config.toml
n_layer = 11
d_model = 192
n_head = 3
n_kv_head = 1
head_dim = 64
d_mlp = 256
vocab_size = 4153
activation = "swiglu"
norm = "rmsnorm"
norm_place = "pre"
norm_eps = 1e-05
positions = "rope"
rope_base = 10000.0
rope_fraction = 1.0
qk_norm = true
attn_scale = 0.178
bias = "none"
tie_embeddings = true
parallel_block = false
init = "normal"
init_std_qkv = 0.033
init_std_o = 0.033
init_std_up = 0.033
init_std_down = 0.0
optimizer = "muon_variant"
lr = 0.00297
lr_mult_down = 1.5
beta1 = 0.95
lr_head = 0.00641
warmup_steps = 0
schedule = "wsd"
decay_fraction = 0.689
decay_shape = "linear"
final_lr_fraction = 0.1
batch_tokens = 65536
seq_len = 256
doc_mask = true
train_tokens = 255600000
steps = 3901
dataset = "wikipedia_en"
Each number is 500 + 50 x the weight over its row's rms, rounded and kept within 0 to 999. Layers, rows and columns count from 0. Numbers have three digits each. The size before them is the row's rms in percent of the matrix's.

# layer 8 MLP up, 256x192, rms 0.092, rows 183-216, columns 0-191
104:534491501481551432518538457436539518576529362477504416533590538524484529518540521527473510492517497414404438464446468520565471499513536444471505389538568499491495469462587493577410484623477494508425471448555499506420524517504588488464461445432517433482519520511511400443337509508508591459514476496494504514460519434483515451361461524513390497399495515540467465425494502480489500583449595472460562477496522530417575573487523532480466500609421510496478510500453388423447569492486453520463484464449533550577535496509638482474466560513501498477601540509463449507470520501523489479
096:575446525477567472562487489443529496460532485563455506399470444452599448459512526562584471551499542523507480519650552472535491520455506513529411442561442496498447590542451507436419566554424511511415458506564494539484480528530504472531455383439456426504527583504451598511478487533561511496476414529545553519534558439519532492558551522486396495524517523539434525567462583474536441523470473553343480453523468527471486574491469438465499450504539542527490496483560439613461519498529442552524475508404467540643471531476528530458576496446543517565492459587589503484572449539472551568
095:558590468563474422526537501558372534522615546614458502575491452509500583485457516450461532564495457553563549529444476512482454378428490493526443460517567536451505485527477614434447458518466525445489546513554528577530483523516599551491471496453424554594503454485489491594495457444470471539553466503596591515479465526565435532585541537524593514481472552450516575474431525457472474447430497510485443486472568397450515476534538518597535438491469466579437551506386557482442452484521493558527450506482474450571519510510511413484516504413545450564435457513519506516521431585588535484
095:609469511470502475544566529549522535402490632510605462498568471543574554423624442459526451467541435515474540491501524479444530547554531557544462510428489456502508538493490545490475533612452415570492535467395413420589432531481514480471574471511464490575549547525474512530625573482536532561493442469476580539474526518439497583511499496515414508435511537603520449496510461457556569501552454480420511491461425440519528583462539492505495358520546456466523520483585483498544425404495489523547471546540499426531459490540421409514476500569546529576489457457453493409504492546497521497
096:573521619469434530537537461495498524524474444479593487447519466540466526566367513539578535432457544518538512510567454610563463498531557434535498466533511461544525380433595432439553567476467435542548536483511478508517516442488522436543440541526534509511470470474478506488452541424547455533538565457501547467518583545511491534436448561481486493536568509559500545408481521501560603521543530554524545521554463553436548497493387482488482452405529458443487552532558446491393565428458526534507617556457447466405463353509531558529501565418552512452589545471549503536514475525453558484
099:422402465548512467451438523534438503485522472525484412541550535460468573533483476406395438565521537459515499468532515542583486599451490487502467576466479474453377551481560515457542559433520638489567466522571550487517443510431429474545537570511546516562513479488533441487581576508505484496557477453580533419576450556512561523500494427488509444595456468522541469512396443551514511494472452532505449639480415429533475592500506485551573519444509529498542459477492512515532498494533505415482514470548490406465530565471617565531558423457542469450526498558509529495393538583423559525
097:519462511495478519526594509457531483499456536450488525482460534460469499518525466504467543505443497494427553530397531442497469462561513561546435574589553570562479348541394586373504498581499524596465507546504505555480441501496511551445501418428450492516550517504590529487570447524457532537580511550548477570442545538541453503505448533484553579532495541468611566517488598438451545558529505501572578515533484501488429518556511519456523538514531462555470457507425508465523494454574497413391455510488495571451533594535567530518534561465465519587528569473447613533621475430416553504
100:460466429502509457536562449535591452450540552502464453418478446545524487448503487490464498439415507526579504465383498454485437525500520529522524546498556496499516513510539397505472385471432576515456473605448557490488505497497483501424574524521508455547475445542500426595419554501495511415477585499504479438544509487440488531521530471506553526487490510591460403577532534505508508522476504530470618551480476470607517436475476593512510481461620526448602488541408456500457418564483483467545636422479550443544475621462411461447511503514421463576457494508457608476463546507553421538
101:438491485548468494454558459524506582516472463537463488457572536519504582515566363489569427545405603470451439470502531489471545492557573523529465442444420529408564480508447520498567506473465470475489579474535447497459561393578487598519549520514577429545492611453433535491469527595504451519420426440554553433521449519561413496493489538435558503531479415547518472484466524514496549539426488482450418469448487436529489545571449511436487498505573512412518472525474502444551517399448490489584464487522500455522488469496521426534514501504584536566544644462514382537571493441523436534
104:518502544558558519428494430490449451524492502511463541613580443482505534540480454387616444517564512476462506540477495567474458427372526478471481424492509514488542485488425531440573475469541553468416460540543459500490451502550441479485446550463512533542481444473511408493500477464554518442431377482451516531489514513434523427625495460445449423451463506415495536522440575510489418536495538538477431527442537535473548520546563477546462463578553456476538552558571481513483449503534438516421446563519511557550529523535546517481533434501469571649548400489390544476480488375468600484
101:445558561470540565559496643411461413528581462472516553491577516410458502514468513502569514500462514416386412474491485437595493494458492540438505449579466553518499508542565544572520467475494462520533529473494505549535437492592569482484502503544546417481459445443495433535581472446471548521555590535457463490604491463548429494548465439475473496475498500505449523534530473535534510525433500546495526501434548468460515468582535530530556514459514493474434467551512542406566438473554462472494591610421468520456554459460492516496484588502554437551575422376478463395436631458483555548
100:463459481412474450462487396550389516580474435551570517510450500547516437559453453502462502466481469558594493515500536532558482498486514532508526579509538597517473527401485530465496519581534424411471503408575522521587502557525524529442463529502568624497511430463537454464546483443512494477487501539392438564471487534522524454447456543520501536491513525550670533569546553473522540508429489490523531491526613512476467440425542488467522445630475509556457442518526559537468395482526447509590447461383492505506587603477486564441539489485525498510567564426488445491497512382510498496
105:580476615474579488511497547554593525480395506529562422435524468547425484515488476565519411508496578475551521528506447467528526616513515444505536531556459554504459537559497475445460404422399509485387612531416556495401520506488496439461509428611571454576461473506489420638473545453467539544523463527520529499558536522524482496496519534425450504504457500479577491423415440546565482470525512478469442428521570473516564526549503448593541477461494521497469474554378507539420530521414540508458466497487475434442502526459504534495548553457501413606525460468507531506523500458489405541
101:512435417588522529455534414451453567507486450547507512491508447468474594395505433510490518457445553594462584460505477545552485452494513474543475501497575538610453461456501504472408429451481449515493517486577548537527505610484473523523487458517352494461511485531433524451541477499533471507466420416497548551467496489537517519403597510415533517514455548574472474535488426505492502467477603447441475510538513464489568442502549435576454368379628541531548494475489562459523488509562506474483516532469475466554475490431613521549616544502579435612548509496433506523505475504507559542
103:557543588520523476606576575402546464508560545520533446526490552507480485495509508512601544429490550504379550487536518412471516601524597560431472473439501430499499481511476534498417559521499456510414553487504500478500449499422474512453392529529522528424556493524434529553499462536524577484499404517448492435485544458466469503501420518458544577548514497467457443535391486521549565504495437504531548569562510513445475500548514479392511542431547632532457493492548477592479448469494436375445462424510514549526546515447464484534548531505522524477621481469499521578471523600441451632
106:504577462476497451419518451498525489440511501494501493484479545487580440609511414454522458492510476494488462538467535428498463538415485517505514578380438448470442444537491574396447510461507466441548534461517458514527516376425562561464407549509514533560571499470474552472448496561466504573467450444573573560437491476470404577497424470520445417559612522396547417572497397447589589467543492547561457540499461506477458525624517496506449424475460432496525462440590539483533507462537471538486497491549469421460461482518449517586546521508474430546574464423454532526509504505460417506
105:526537540487561514471457468446528542475493503566518581544464506512540486528556462376386488421518578549590471407503467594420485503515473469621457530499510420580452497519524475452435408522437629444487468506526414428488471502493448510565502572513485519506515447544571494468404514387514596574524539564524567558577498503398516397473472507462477540453565464505477489514504441553542438442466452456544539413461441503484511613436511585535500557482549458463514456534476534424507548455397480530451515546598572536494489502522569551507455482503515475526509562475473545537569548495439478436
101:502548502581473453486551483489515578429518601495506538652483531495534507470535535421567466554537456444542469416502447533522478433535531513440416514488410536527577531392457542535593477534475527475431523443518615474524571478523437426449513566588592477457453533448503487433464521464428632410487520517482535446497542503488530603540492444396516558426503465470478535476573515442551508428459480499433523458529419453460561425607487504512586448458552533512500480544554477436544483503484490516489498438583451564492482572494474518574487459455464513554511559488492530513507393529452395541
105:455501496444487517535587480502394494466591393528541376491510447478573457514557377467472507527474497473469515467527518433604545498364559473512573532450480524558511468556556497423535563458431523519462494462470519481415507495442457458518512555571511429488526590533472663512471526555532539467527439457519500526473563478479498514481592532520565504581488548521465524560579511508537500547527501502488534486587534547506485496481417626519552557542527457614442519505443492505429560590460520498488607467410528530581479592521530491460472509551495478454428544479502516400618440492506473494
100:451572416378346506496534573503475506522432550501574495525573615492439510460484427454544456405537504594435524523550544501431450538529428599486496532438604581447479492500440430509528567513492530488485543465481512489575486499543538472457542466524530412440491447508434459481585495477564501438501501486497499531512569491455481511627518458548534534498580481466470660487514508507435465440530440462469457467494450431492491423505467444518430509500493508546549438475518417510516489585491454513473573584497449453488409446545504426515514582481441511541458554457495448402463555495393477493
098:562468552502488496481624443516424500512504453477480546557442501444531434443484436588542497529469472530471474495523444465446589408521485513519467444475407471497577422548574533485443485529577415539497517523514526471461522470435421413507470456555539423427518489549483491587540473533556484532520523496488530423422432458477474444480408504497425555597547595563565628539586488565452565515557541606454472466509473481526547484501502461487579511488507539492513481536431532570453467476442416510473409613533453540443541549556519523490470516455465645465466530408494445529497440539495585559
105:484526571479529474539493495532617524495389479538476439544432513453544501380577432548447582535503458478497481542438437514378565481444524549515565549388508519471530534399507464545525481539517488545440494536510432468493544503453479593509460467589428509550489448509514447492470462523466552494553457571466517509587542502441519566392534509487482527493490486474501491590439588541603559568543596577546502563405532463454501509405553554511431502468464495382538537617447501573460518505531490574485608436495530475467480539453469498493550490549463505484545514456575421456442467547563438530
090:508461546451523535534446474533596499503531539416480518404485512482415534474481485487442452512471412497522491448433535575497540513503440412466447548525496423468496531510447505529521534484447480474451367522577455408522460486544560567421473472508504511515487547501509531488431453402488403572545410479552529573559475470473489491538434421486454384465416470477474477550582484430429475467526398532475558518523413473551419538422547508478535503430457403502504475593463529532455539566455584489518554544506482527487509463548609491497552484493521551426680519470482482443434559479414468555
105:488509416402534535566413489392490564431462538510483493505493552510543558522549541432560485539566550563461491434527508482527598508508490504497494611487454505437483504395491534528482533521524476446528570449472497541545477500498543480590477558574507554442526604522486550434499527501436415362496573489455473528493518524521575515419530411465480524511455525572527476479540393526570449479552467519521560485518580499509482511578537494435544538484503581466531447464463510549474543514612434405509563535400413425482518483572479597525573447557454512524536408486410517530613477434482529412
098:530386556467454541488553524442565446578429548468496550565429503458520464514474389466468482470428496405457475436481535548530525486540515502444470479439393475558479444489484486473468460499491543458535486562431489458492436458529457537484477508431481520416562459462541485559492583478439521537578434543500476616498585545439361457658439501489469546468546478468483558521540460492516532520454556495589440358427491455440454551520546534527459460517548417450496496544516424477495530415598535628501532567427552558421512509417468523460486519522486570485558502500491536506537530554475535478
101:483485559446495504454534549460478544504452434531574419500518536542514494530508503514414486561456477492439443531405532528484466505485559535572529481574395486533508560380536574541439520427473402460482527483469444481375557456503538478536508502520548455558470494476519493479444553375495495611544506414595592516538517374440483533545529531538519523451464519509607448581531519527548552490501576490537510473567496431564547618531477438529499520447491530559505513448464543519496542614369373440460482495486543415450447483519531428440458523418518492538476550481490513435542470538544550452
098:521467499620478532515538422516522503487473379485517441515525584420500492549516507559439515465499488513438479517502409590436566437577460543531490484477556415596493508515488422525544352477509466547572539391487421456512451521539471461429535496510516503519569498487425552438506532569492469589517523495520552425521561521581514412526482495547545487542564560499445472550562546478474483463555513456470460627552578582436537478530576603498468466500506457457469404466478508575422500509486529421530564410482473462447502447506568501572540472500557409480598442449494528520536556591487468447
106:435589535541502507469447513500543541529473510568507455518503532548606495504509459557515568481459462669532499463513480488478484448417479515619408477444488511473501508419455556518527499438532536454521475492560490536517524387541484576532419522470512487496488470532516395477522542512543485495600489485447481530539547429530461467484459546527387445517453451537518459479520563520586541559544478532463449457396520532560587536514597412469544440420555460472486513462480600470386593476436501522554467598441493451508514523446496486510583399534581570564507438578493574398473489527570461498
092:530605496536466525553488533482427463460523475521503413527497488519538479547475441509446564497540532485508436458459583554418509477544581528474541472523546513519460428484430507491570527484434498481550538490575375466500471436497424503511493402480545555579451518495588583528495464479532448571482616489523521484411402407493448458552480632483519396394592440564512488528528510482474477450450522556450521461510456543473472452598478436535481441534527528521542497508491464425439481468548541417519570521503496465514527587443545581529417499560460476487503399541484431441489420561501657478
105:511478528459403565538529485503511503489464577488459526569537453454630487534511441548474568563534616446540517493475612501451494540490511580417507522529546497526547562424612511450434555495590433424438499522530479514457475457537534537464470444528488474501536531562443536494554504471495493517544570596456544414547483527591577546520438528505502573448610469442542542500566490549454527398434431527455419445570429509533504522473513507439570520553612484389509540489521461461491577480514591433449451480402497569479518546414565470524542459528461530441511473483525513534557509386509549498
095:534480504548425554485573470573465523512459477442506550603465517558522389527531417521459589463588471519463509543570449482482493475490439485543495511530499490508517505547375481427508486478559523427563536507501493494476467447448569466519454500441514634468556501504611462496438588532566424579540419484432509398492477501430528527468523458554537473498516560499441488501458423575514562462548571495512463496526531464489502514514352452559532606421488456511560404538526556503465518477431527479494526502478545463500587595499498462489493542454503461545417381539414469410382482489561426463
100:583478446462429527541459526484541503531410455500477450431446455509512402394521456515466455552537433561533537537506514538501542455499562471491451534393517406526528412485487545448526467543440452500531415439450496515471491512545451484459462538567432484545493474520482550482525542527519524456526488406533556483517552512579509399559509413349502487474508527455551372526464537444560419465502376403442504524520458472539379533516489568526507537484481505438483456415566401564491501509504424507599520452543538468586452500510535485401478579517469380488522411490570520487579486487502494538
101:437530585533534482477563463495588543450485493462445487403469484530515482438418596488518446480486598412449511460504481399437484507543532406527456562527467470463525508561441436471588441438502531450471576471477545479415396555484546453507454462491507485541495534531568417606460526497442434544512458616512486498494567612446515566531473481623459433396477535481502522452533480569538523554487419473504575450448524470502467437444485438560536472530441572444551574486518455521419498508525490460529577443512559400494575487506468556553432529530482559442510485495549525587592539514487489422
105:559590521498515531487461516549522464554424516531533537467544503497447529529469447479449500507604583513434522478411516496508514446479516548515516514469574540549617472510458530487443487457472449505464464442456487580475537496410593458413465447542590520549493569477460471556513557426476518383450537440555436506527430458360510558517502446511495540500496498452491454598491454574433488462451514557489544501385438465523564546553624428550507656491494523391512518540503514513477532567503431527477481453420500474606433575491552463508516514615536483565562447573505466485457448506458489555